config.toml
n_layer = 16
d_model = 192
n_head = 6
n_kv_head = 6
head_dim = 32
d_mlp = 512
vocab_size = 16384
activation = "geglu"
norm = "rmsnorm"
norm_place = "pre"
norm_eps = 1e-06
positions = "rope"
rope_base = 20800.0
rope_fraction = 1.0
qk_norm = false
attn_scale = 0.177
bias = "none"
tie_embeddings = true
parallel_block = false
init = "normal"
init_std_qkv = 0.0318
init_std_o = 0.0
init_std_up = 0.0318
init_std_down = 0.0
optimizer = "adamw"
lr = 0.00125
beta1 = 0.95
beta2 = 0.99
weight_decay = 0.0
lr_head = 0.00952
warmup_steps = 320
schedule = "wsd"
decay_fraction = 0.713
decay_shape = "linear"
final_lr_fraction = 0.0
batch_tokens = 32768
seq_len = 1024
doc_mask = true
train_tokens = 469600000
steps = 14332
dataset = "wikipedia_en"
Each number is 50 + 10 x the weight over its row's rms, rounded and kept within 0 to 99. Layers, rows and columns count from 0. The size before them is the row's rms in percent of the matrix's.

# layer 4 attention output, 192x192, rms 0.0816, rows 83-191, columns 128-159
111:66 53 39 33 49 44 60 40 44 31 51 45 50 53 70 35 53 50 42 55 44 36 52 43 31 45 45 55 48 37 51 57
114:50 57 52 55 38 58 30 60 42 41 62 57 48 57 47 49 59 44 29 36 39 50 53 50 33 48 45 60 61 69 62 28
185:42 41 47 35 51 39 51 60 54 38 43 54 42 39 51 44 53 46 56 56 62 67 56 54 45 46 46 48 68 50 55 49
110:47 51 51 60 42 63 32 64 74 45 35 58 50 36 41 50 66 69 45 46 35 40 52 63 66 49 29 51 64 45 36 46
116:45 45 45 39 33 50 63 37 66 39 62 50 45 48 35 51 41 56 49 47 60 36 60 53 39 31 52 54 44 32 39 59
087:73 44 38 28 57 43 36 70 58 51 35 42 67 31 51 54 51 48 59 45 70 45 58 50 65 66 53 47 42 51 53 51
076:45 57 49 63 39 28 71 55 58 49 50 46 50 58 32 46 25 42 25 36 53 45 59 50 60 37 55 48 42 68 48 41
071:34 41 52 57 55 60 59 52 34 58 61 34 50 49 51 43 48 59 66 69 54 42 64 77 58 59 38 68 51 42 42 29
093:64 62 48 53 64 46 58 49 66 41 36 45 67 45 48 52 60 76 58 61 39 49 46 34 55 37 53 51 50 53 35 67
089:45 56 49 43 47 59 61 39 59 49 40 49 53 64 33 50 47 54 51 50 44 57 50 80 30 41 46 31 48 57 52 51
079:58 44 58 32 49 53 41 52 44 45 51 63 76 45 16 47 42 36 39 43 53 49 35 67 43 58 40 72 56 56 40 55
086:39 42 39 59 58 49 56 31 46 48 58 42 52 35 24 65 54 40 39 44 46 42 70 50 34 47 46 47 41 45 33 55
089:58 64 56 47 71 39 46 56 69 37 44 59 38 70 70 67 50 53 57 57 58 44 45 63 56 42 74 34 47 40 41 30
107:46 67 49 45 45 50 68 34 45 47 56 53 34 52 48 53 50 55 49 51 55 67 30 48 46 43 38 35 61 35 66 42
172:39 42 45 42 47 39 38 44 54 34 45 62 48 36 32 41 51 49 52 38 50 65 48 59 34 53 60 39 58 43 55 58
100:55 46 60 55 47 53 32 44 57 49 45 44 47 51 50 56 51 55 66 61 47 46 34 39 48 31 36 57 32 62 47 45
102:47 24 59 55 59 62 41 35 38 42 41 33 62 59 58 32 62 43 49 58 62 64 51 58 42 47 35 50 63 43 67 37
110:49 55 39 49 40 43 49 65 62 51 52 53 70 64 65 27 54 51 37 37 62 38 42 44 57 34 66 43 38 42 54 54
102:57 64 35 37 44 64 40 50 43 41 34 44 52 56 62 46 66 77 42 67 30 36 51 62 61 53 59 58 34 52 55 34
076:55 53 48 59 61 54 57 34 46 48 65 33 57 32 53 46 48 38 37 55 32 43 53 39 39 76 73 40 39 75 52 36
098:59 45 48 38 39 54 45 45 45 59 37 52 45 47 57 49 69 44 67 29 71 39 47 45 50 56 51 45 50 48 49 47
104:49 59 59 47 38 56 57 58 49 41 34 59 58 54 42 43 49 50 57 65 55 44 65 59 65 37 57 46 36 50 54 54
113:50 42 58 56 74 37 47 49 45 48 50 47 62 70 39 53 49 36 59 63 39 62 34 26 51 56 42 34 22 63 42 71
099:36 44 60 51 45 54 42 58 64 52 43 35 38 46 50 47 44 58 37 37 45 45 44 43 38 54 46 60 42 76 56 66
084:59 46 53 24 63 53 43 55 71 50 50 47 32 41 47 31 59 52 57 52 65 61 53 65 54 56 62 80 47 52 64 57
080:37 37 56 48 71 49 43 43 54 44 55 45 58 43 42 54 44 47 57 39 26 50 54 57 55 63 44 48 39 34 54 47
094:44 53 39 77 59 45 46 62 50 45 50 50 53 64 64 55 48 39 50 51 59 50 55 58 32 55 56 40 62 59 56 50
089:40 38 78 36 34 41 44 39 37 58 37 71 39 58 54 44 38 42 40 34 52 56 56 37 57 58 50 41 41 39 64 41
111:71 55 22 63 44 58 62 44 51 58 38 43 28 59 47 43 38 59 60 32 40 53 28 53 47 46 46 47 66 38 61 60
132:53 45 63 25 47 68 38 57 57 45 37 42 49 48 66 46 59 63 45 55 38 44 50 61 66 35 50 45 33 56 52 52
137:73 50 43 43 45 46 44 35 29 36 71 50 65 50 30 62 38 58 72 55 58 63 47 63 50 52 58 50 42 61 57 60
083:48 46 75 34 56 50 46 51 36 64 41 64 41 56 54 60 44 58 35 51 39 36 54 49 70 51 52 51 39 53 52 55
089:48 49 56 67 45 23 39 51 47 40 66 48 43 59 56 43 63 65 46 57 53 56 49 44 44 54 45 60 53 45 51 43
096:37 23 50 67 59 60 75 25 55 57 48 60 26 40 40 51 36 70 31 46 51 54 48 31 55 49 52 45 35 50 48 47
090:60 55 42 61 48 38 47 68 48 63 33 39 51 49 39 48 51 46 32 50 59 50 39 56 27 68 64 66 25 52 50 52
096:54 52 49 47 36 43 47 63 55 30 68 43 44 46 49 48 70 36 36 57 50 52 38 43 45 45 46 51 60 17 32 55
090:38 48 42 47 51 36 41 36 55 51 49 44 49 59 46 48 47 26 41 41 39 53 45 59 48 55 42 61 61 49 54 58
094:44 53 39 33 46 51 49 39 49 63 47 48 58 44 37 57 52 42 58 59 63 66 63 51 44 29 57 43 55 47 44 32
087:57 65 35 41 53 46 51 45 48 19 42 46 33 53 43 54 54 53 33 63 56 52 47 39 67 37 51 57 60 33 52 40
079:69 37 49 43 30 56 55 59 50 45 56 53 25 60 55 30 44 55 44 34 49 48 51 64 59 52 74 33 62 41 59 39
102:39 48 46 59 58 56 55 28 56 62 52 74 62 58 56 61 59 50 38 42 53 60 36 53 54 52 47 27 54 48 57 33
095:62 61 37 31 41 52 46 49 42 39 51 41 53 55 41 34 50 44 51 40 68 49 29 34 40 45 24 59 49 29 35 50
108:62 45 42 39 42 48 43 23 61 52 50 54 49 41 61 48 46 46 63 50 71 37 23 83 65 66 59 45 60 53 51 40
103:33 59 48 47 54 59 49 43 37 55 60 56 34 39 53 42 56 37 47 55 78 26 67 48 35 50 45 46 69 44 20 28
112:60 44 70 52 37 51 51 51 53 48 54 50 60 52 56 50 56 66 50 47 56 62 68 56 56 45 48 51 35 48 50 35
118:47 45 43 50 28 44 41 33 60 46 39 67 40 45 36 68 72 62 48 38 39 52 52 42 49 41 51 71 43 52 53 54
122:50 53 45 61 60 48 45 44 31 42 74 41 46 48 52 72 46 48 40 66 68 53 36 44 42 63 50 56 45 57 45 50
117:61 57 56 59 57 33 73 44 63 51 57 34 36 59 30 26 69 44 38 39 52 58 64 45 61 78 57 62 46 42 61 43
094:46 54 46 53 50 58 52 46 53 68 39 48 50 50 49 45 44 67 48 34 55 49 56 56 42 56 32 58 40 59 63 48
091:55 54 67 43 37 50 55 46 42 38 33 55 47 43 38 59 44 34 33 60 53 55 41 26 55 41 48 38 60 43 38 43
095:50 32 46 46 64 52 54 48 67 31 52 56 56 32 52 41 34 47 51 46 55 55 42 48 58 58 39 53 67 50 50 50
090:48 80 53 40 37 59 20 39 29 59 42 45 41 43 53 51 55 47 30 59 43 47 51 52 33 40 51 52 45 46 48 61
100:39 43 57 69 55 45 42 36 47 41 35 47 68 52 49 50 56 63 53 33 46 42 53 57 45 29 43 67 66 54 49 51
093:38 42 72 66 52 55 36 51 60 41 42 60 77 42 27 49 60 44 39 53 49 46 65 56 59 47 37 60 59 44 67 47
101:48 78 48 50 67 22 39 36 42 58 35 56 50 58 39 55 50 48 44 54 48 50 45 41 41 55 18 42 56 48 37 60
106:36 31 39 50 56 46 57 52 44 61 70 56 33 55 58 26 56 46 44 69 51 58 40 50 50 32 40 39 32 47 59 58
118:68 52 71 37 52 54 54 50 49 77 43 54 52 36 62 42 63 50 55 42 50 84 46 41 52 51 41 68 55 27 30 52
100:60 49 58 59 55 34 45 41 46 51 56 42 37 58 57 38 69 57 67 51 50 58 52 34 42 42 57 44 53 70 44 54
101:52 48 50 56 44 45 64 54 26 48 51 40 56 42 45 16 57 64 46 41 49 70 31 48 45 40 56 53 47 55 45 61
077:41 62 48 59 53 49 81 38 46 53 39 61 47 53 51 46 47 71 53 47 47 46 45 62 49 30 37 51 51 49 41 63
100:59 41 15 45 49 55 46 46 31 50 56 50 39 47 40 46 47 44 57 47 34 52 50 52 66 34 36 67 41 41 50 50
099:81 36 42 55 73 41 53 58 53 50 33 53 66 46 63 49 66 63 49 45 64 60 35 40 49 35 47 49 50 49 51 51
095:58 49 51 64 44 56 36 35 55 57 54 32 45 46 45 31 50 47 70 38 55 54 53 45 39 63 43 40 64 44 46 68
100:61 56 51 54 49 50 48 45 63 68 59 32 58 61 42 50 45 54 47 33 57 48 38 55 53 37 59 45 47 41 41 60
084:25 42 50 56 58 36 70 32 41 42 49 56 55 40 60 44 52 59 53 34 42 48 43 58 36 59 37 60 59 31 28 55
092:37 53 30 37 50 57 36 37 27 54 66 62 59 42 59 54 56 54 38 58 53 44 61 27 49 60 40 57 43 62 56 60
109:48 59 56 63 43 52 40 48 39 60 48 44 45 47 58 70 59 37 60 39 45 50 46 41 36 60 66 45 64 50 54 48
100:52 50 48 47 68 56 52 79 39 58 44 43 63 61 46 19 58 42 63 42 54 46 67 33 59 45 38 44 51 57 30 42
103:52 24 42 67 57 55 66 57 38 47 54 45 45 56 36 54 36 55 37 44 60 41 57 36 57 40 44 51 60 63 64 41
103:51 82 55 42 55 65 58 38 75 47 52 42 53 56 44 31 51 49 31 64 33 48 57 52 47 60 49 50 32 64 45 55
083:57 57 38 45 59 89 51 48 36 52 50 44 67 39 33 41 44 31 44 58 59 61 51 29 34 59 39 63 43 60 51 34
074:36 44 36 42 53 44 59 55 41 30 38 39 47 29 67 44 45 60 48 51 46 44 53 34 42 46 34 22 49 45 50 57
117:58 68 41 43 59 53 50 54 38 26 44 69 30 54 37 55 60 49 47 55 35 57 36 51 71 55 41 33 44 61 37 51
070:47 48 31 45 50 72 59 31 46 50 43 67 50 36 52 46 62 46 34 39 54 35 37 49 63 32 56 48 62 75 69 45
089:50 49 49 48 37 55 40 56 52 51 51 59 53 39 66 62 60 40 56 32 56 60 52 55 45 54 31 44 25 80 45 46
095:45 50 52 33 52 39 41 58 56 49 56 56 36 60 40 48 48 31 56 43 41 43 45 51 52 38 57 43 42 48 54 68
085:70 44 47 61 42 51 53 44 52 51 60 45 64 50 74 44 52 43 36 57 52 31 64 59 39 49 50 34 36 43 52 46
113:33 43 64 55 52 44 42 38 55 60 17 46 19 56 46 49 60 53 49 52 70 43 69 57 69 54 54 57 54 19 47 41
093:60 45 53 49 53 61 60 57 49 71 56 44 49 59 49 38 73 51 53 57 49 56 28 67 49 43 49 53 44 61 36 30
113:52 64 38 60 45 61 55 55 46 61 57 36 44 48 50 67 54 43 61 28 45 37 67 55 79 45 35 62 51 38 54 44
112:51 29 43 42 58 43 52 36 51 44 37 29 35 54 51 52 41 37 68 51 57 53 43 52 48 29 73 60 26 57 38 37
101:31 57 59 50 65 69 46 44 57 53 47 37 40 36 40 62 53 51 62 51 44 43 58 61 49 58 62 61 52 50 50 49
073:43 53 44 49 52 47 55 57 38 64 34 35 42 63 45 66 61 47 59 41 55 43 39 57 33 50 49 36 38 49 66 45
084:68 48 43 60 49 58 42 50 40 53 62 60 70 46 47 37 64 52 35 58 60 44 33 48 42 50 18 52 56 34 74 50
087:52 35 28 48 58 48 54 52 43 47 55 50 46 53 53 56 53 41 62 47 48 33 55 41 53 44 59 47 34 28 66 57
113:54 57 67 72 39 41 37 56 18 39 33 62 67 39 39 53 49 37 54 61 51 55 58 59 60 29 84 54 55 29 56 62
078:55 21 51 44 52 54 32 57 36 26 40 40 33 47 57 44 57 53 61 44 62 65 36 47 53 68 33 60 62 54 47 35
129:48 58 41 45 44 15 38 33 63 59 60 58 45 41 63 52 50 39 45 51 35 57 47 31 43 48 47 44 50 71 56 29
077:51 63 52 47 40 46 44 50 48 53 63 47 20 48 37 25 58 39 54 53 42 50 51 74 45 64 50 39 26 62 37 68
083:45 52 57 59 59 58 44 66 65 37 53 46 67 67 62 39 42 65 68 51 50 70 56 43 60 51 60 55 50 66 48 41
112:51 60 43 46 53 76 62 36 34 58 50 50 56 55 62 53 64 52 48 49 44 62 36 53 53 37 53 41 47 53 60 42
109:46 70 50 62 69 65 53 50 51 27 32 66 34 44 36 50 48 53 47 24 47 61 52 60 49 38 43 45 40 61 58 49
093:36 59 44 43 55 68 64 61 43 53 22 64 47 58 51 59 52 54 54 66 77 43 51 48 56 55 54 48 51 62 57 31
083:52 54 35 51 50 34 40 56 71 35 42 32 42 50 53 45 45 52 46 46 56 60 19 59 55 61 40 43 44 56 55 43
089:46 41 32 41 62 49 37 64 30 58 45 53 41 50 38 55 56 73 45 69 49 56 50 30 36 54 61 60 50 49 54 52
096:49 49 48 53 37 45 60 58 51 53 21 37 62 29 39 50 66 59 44 56 41 62 55 54 52 68 43 68 43 38 48 44
111:60 35 58 50 30 38 53 48 32 53 55 63 48 46 39 54 60 44 37 50 46 40 51 52 45 48 60 54 43 68 48 51
086:41 35 43 58 67 37 41 37 65 47 51 53 68 53 44 40 51 43 47 46 60 34 53 64 39 64 47 30 71 38 56 54
106:50 34 45 44 38 53 48 63 41 56 43 52 69 62 42 61 48 47 63 41 62 52 38 35 47 43 51 56 44 70 49 57
101:43 55 75 45 49 46 40 40 50 50 57 50 48 41 40 56 42 73 57 33 50 63 48 55 31 52 40 58 21 42 70 29
085:48 54 58 58 63 49 44 69 39 61 69 59 50 63 49 53 52 62 48 54 62 47 38 56 49 61 45 57 46 16 59 38
088:31 53 48 47 28 45 58 60 36 46 51 33 52 61 60 52 33 66 61 50 41 48 48 53 48 80 52 58 38 61 48 26
101:52 50 52 44 64 44 55 45 50 50 49 66 57 44 42 50 42 59 67 57 37 50 62 63 49 42 28 45 49 38 56 48
082:55 68 37 57 47 53 25 53 70 58 43 53 44 49 47 48 43 47 47 44 43 46 63 41 44 52 55 51 53 65 43 63
120:28 48 40 32 40 48 62 50 59 49 70 54 57 67 44 57 57 60 66 27 36 49 55 56 56 67 51 57 52 60 61 46
113:84 52 55 42 44 25 67 54 59 55 45 47 68 49 33 48 48 63 49 69 53 54 62 61 42 44 47 38 49 52 56 42
076:37 40 71 43 45 40 56 69 62 35 48 38 65 47 59 37 43 31 52 73 52 46 58 62 48 44 53 44 40 26 51 64
099:27 27 51 57 43 43 39 60 54 57 51 40 42 31 57 48 37 37 30 45 33 42 53 52 29 56 52 45 46 53 39 76
105:44 37 35 57 51 64 44 37 51 40 55 36 58 41 38 60 83 57 31 35 62 47 52 59 48 61 60 46 55 39 40 55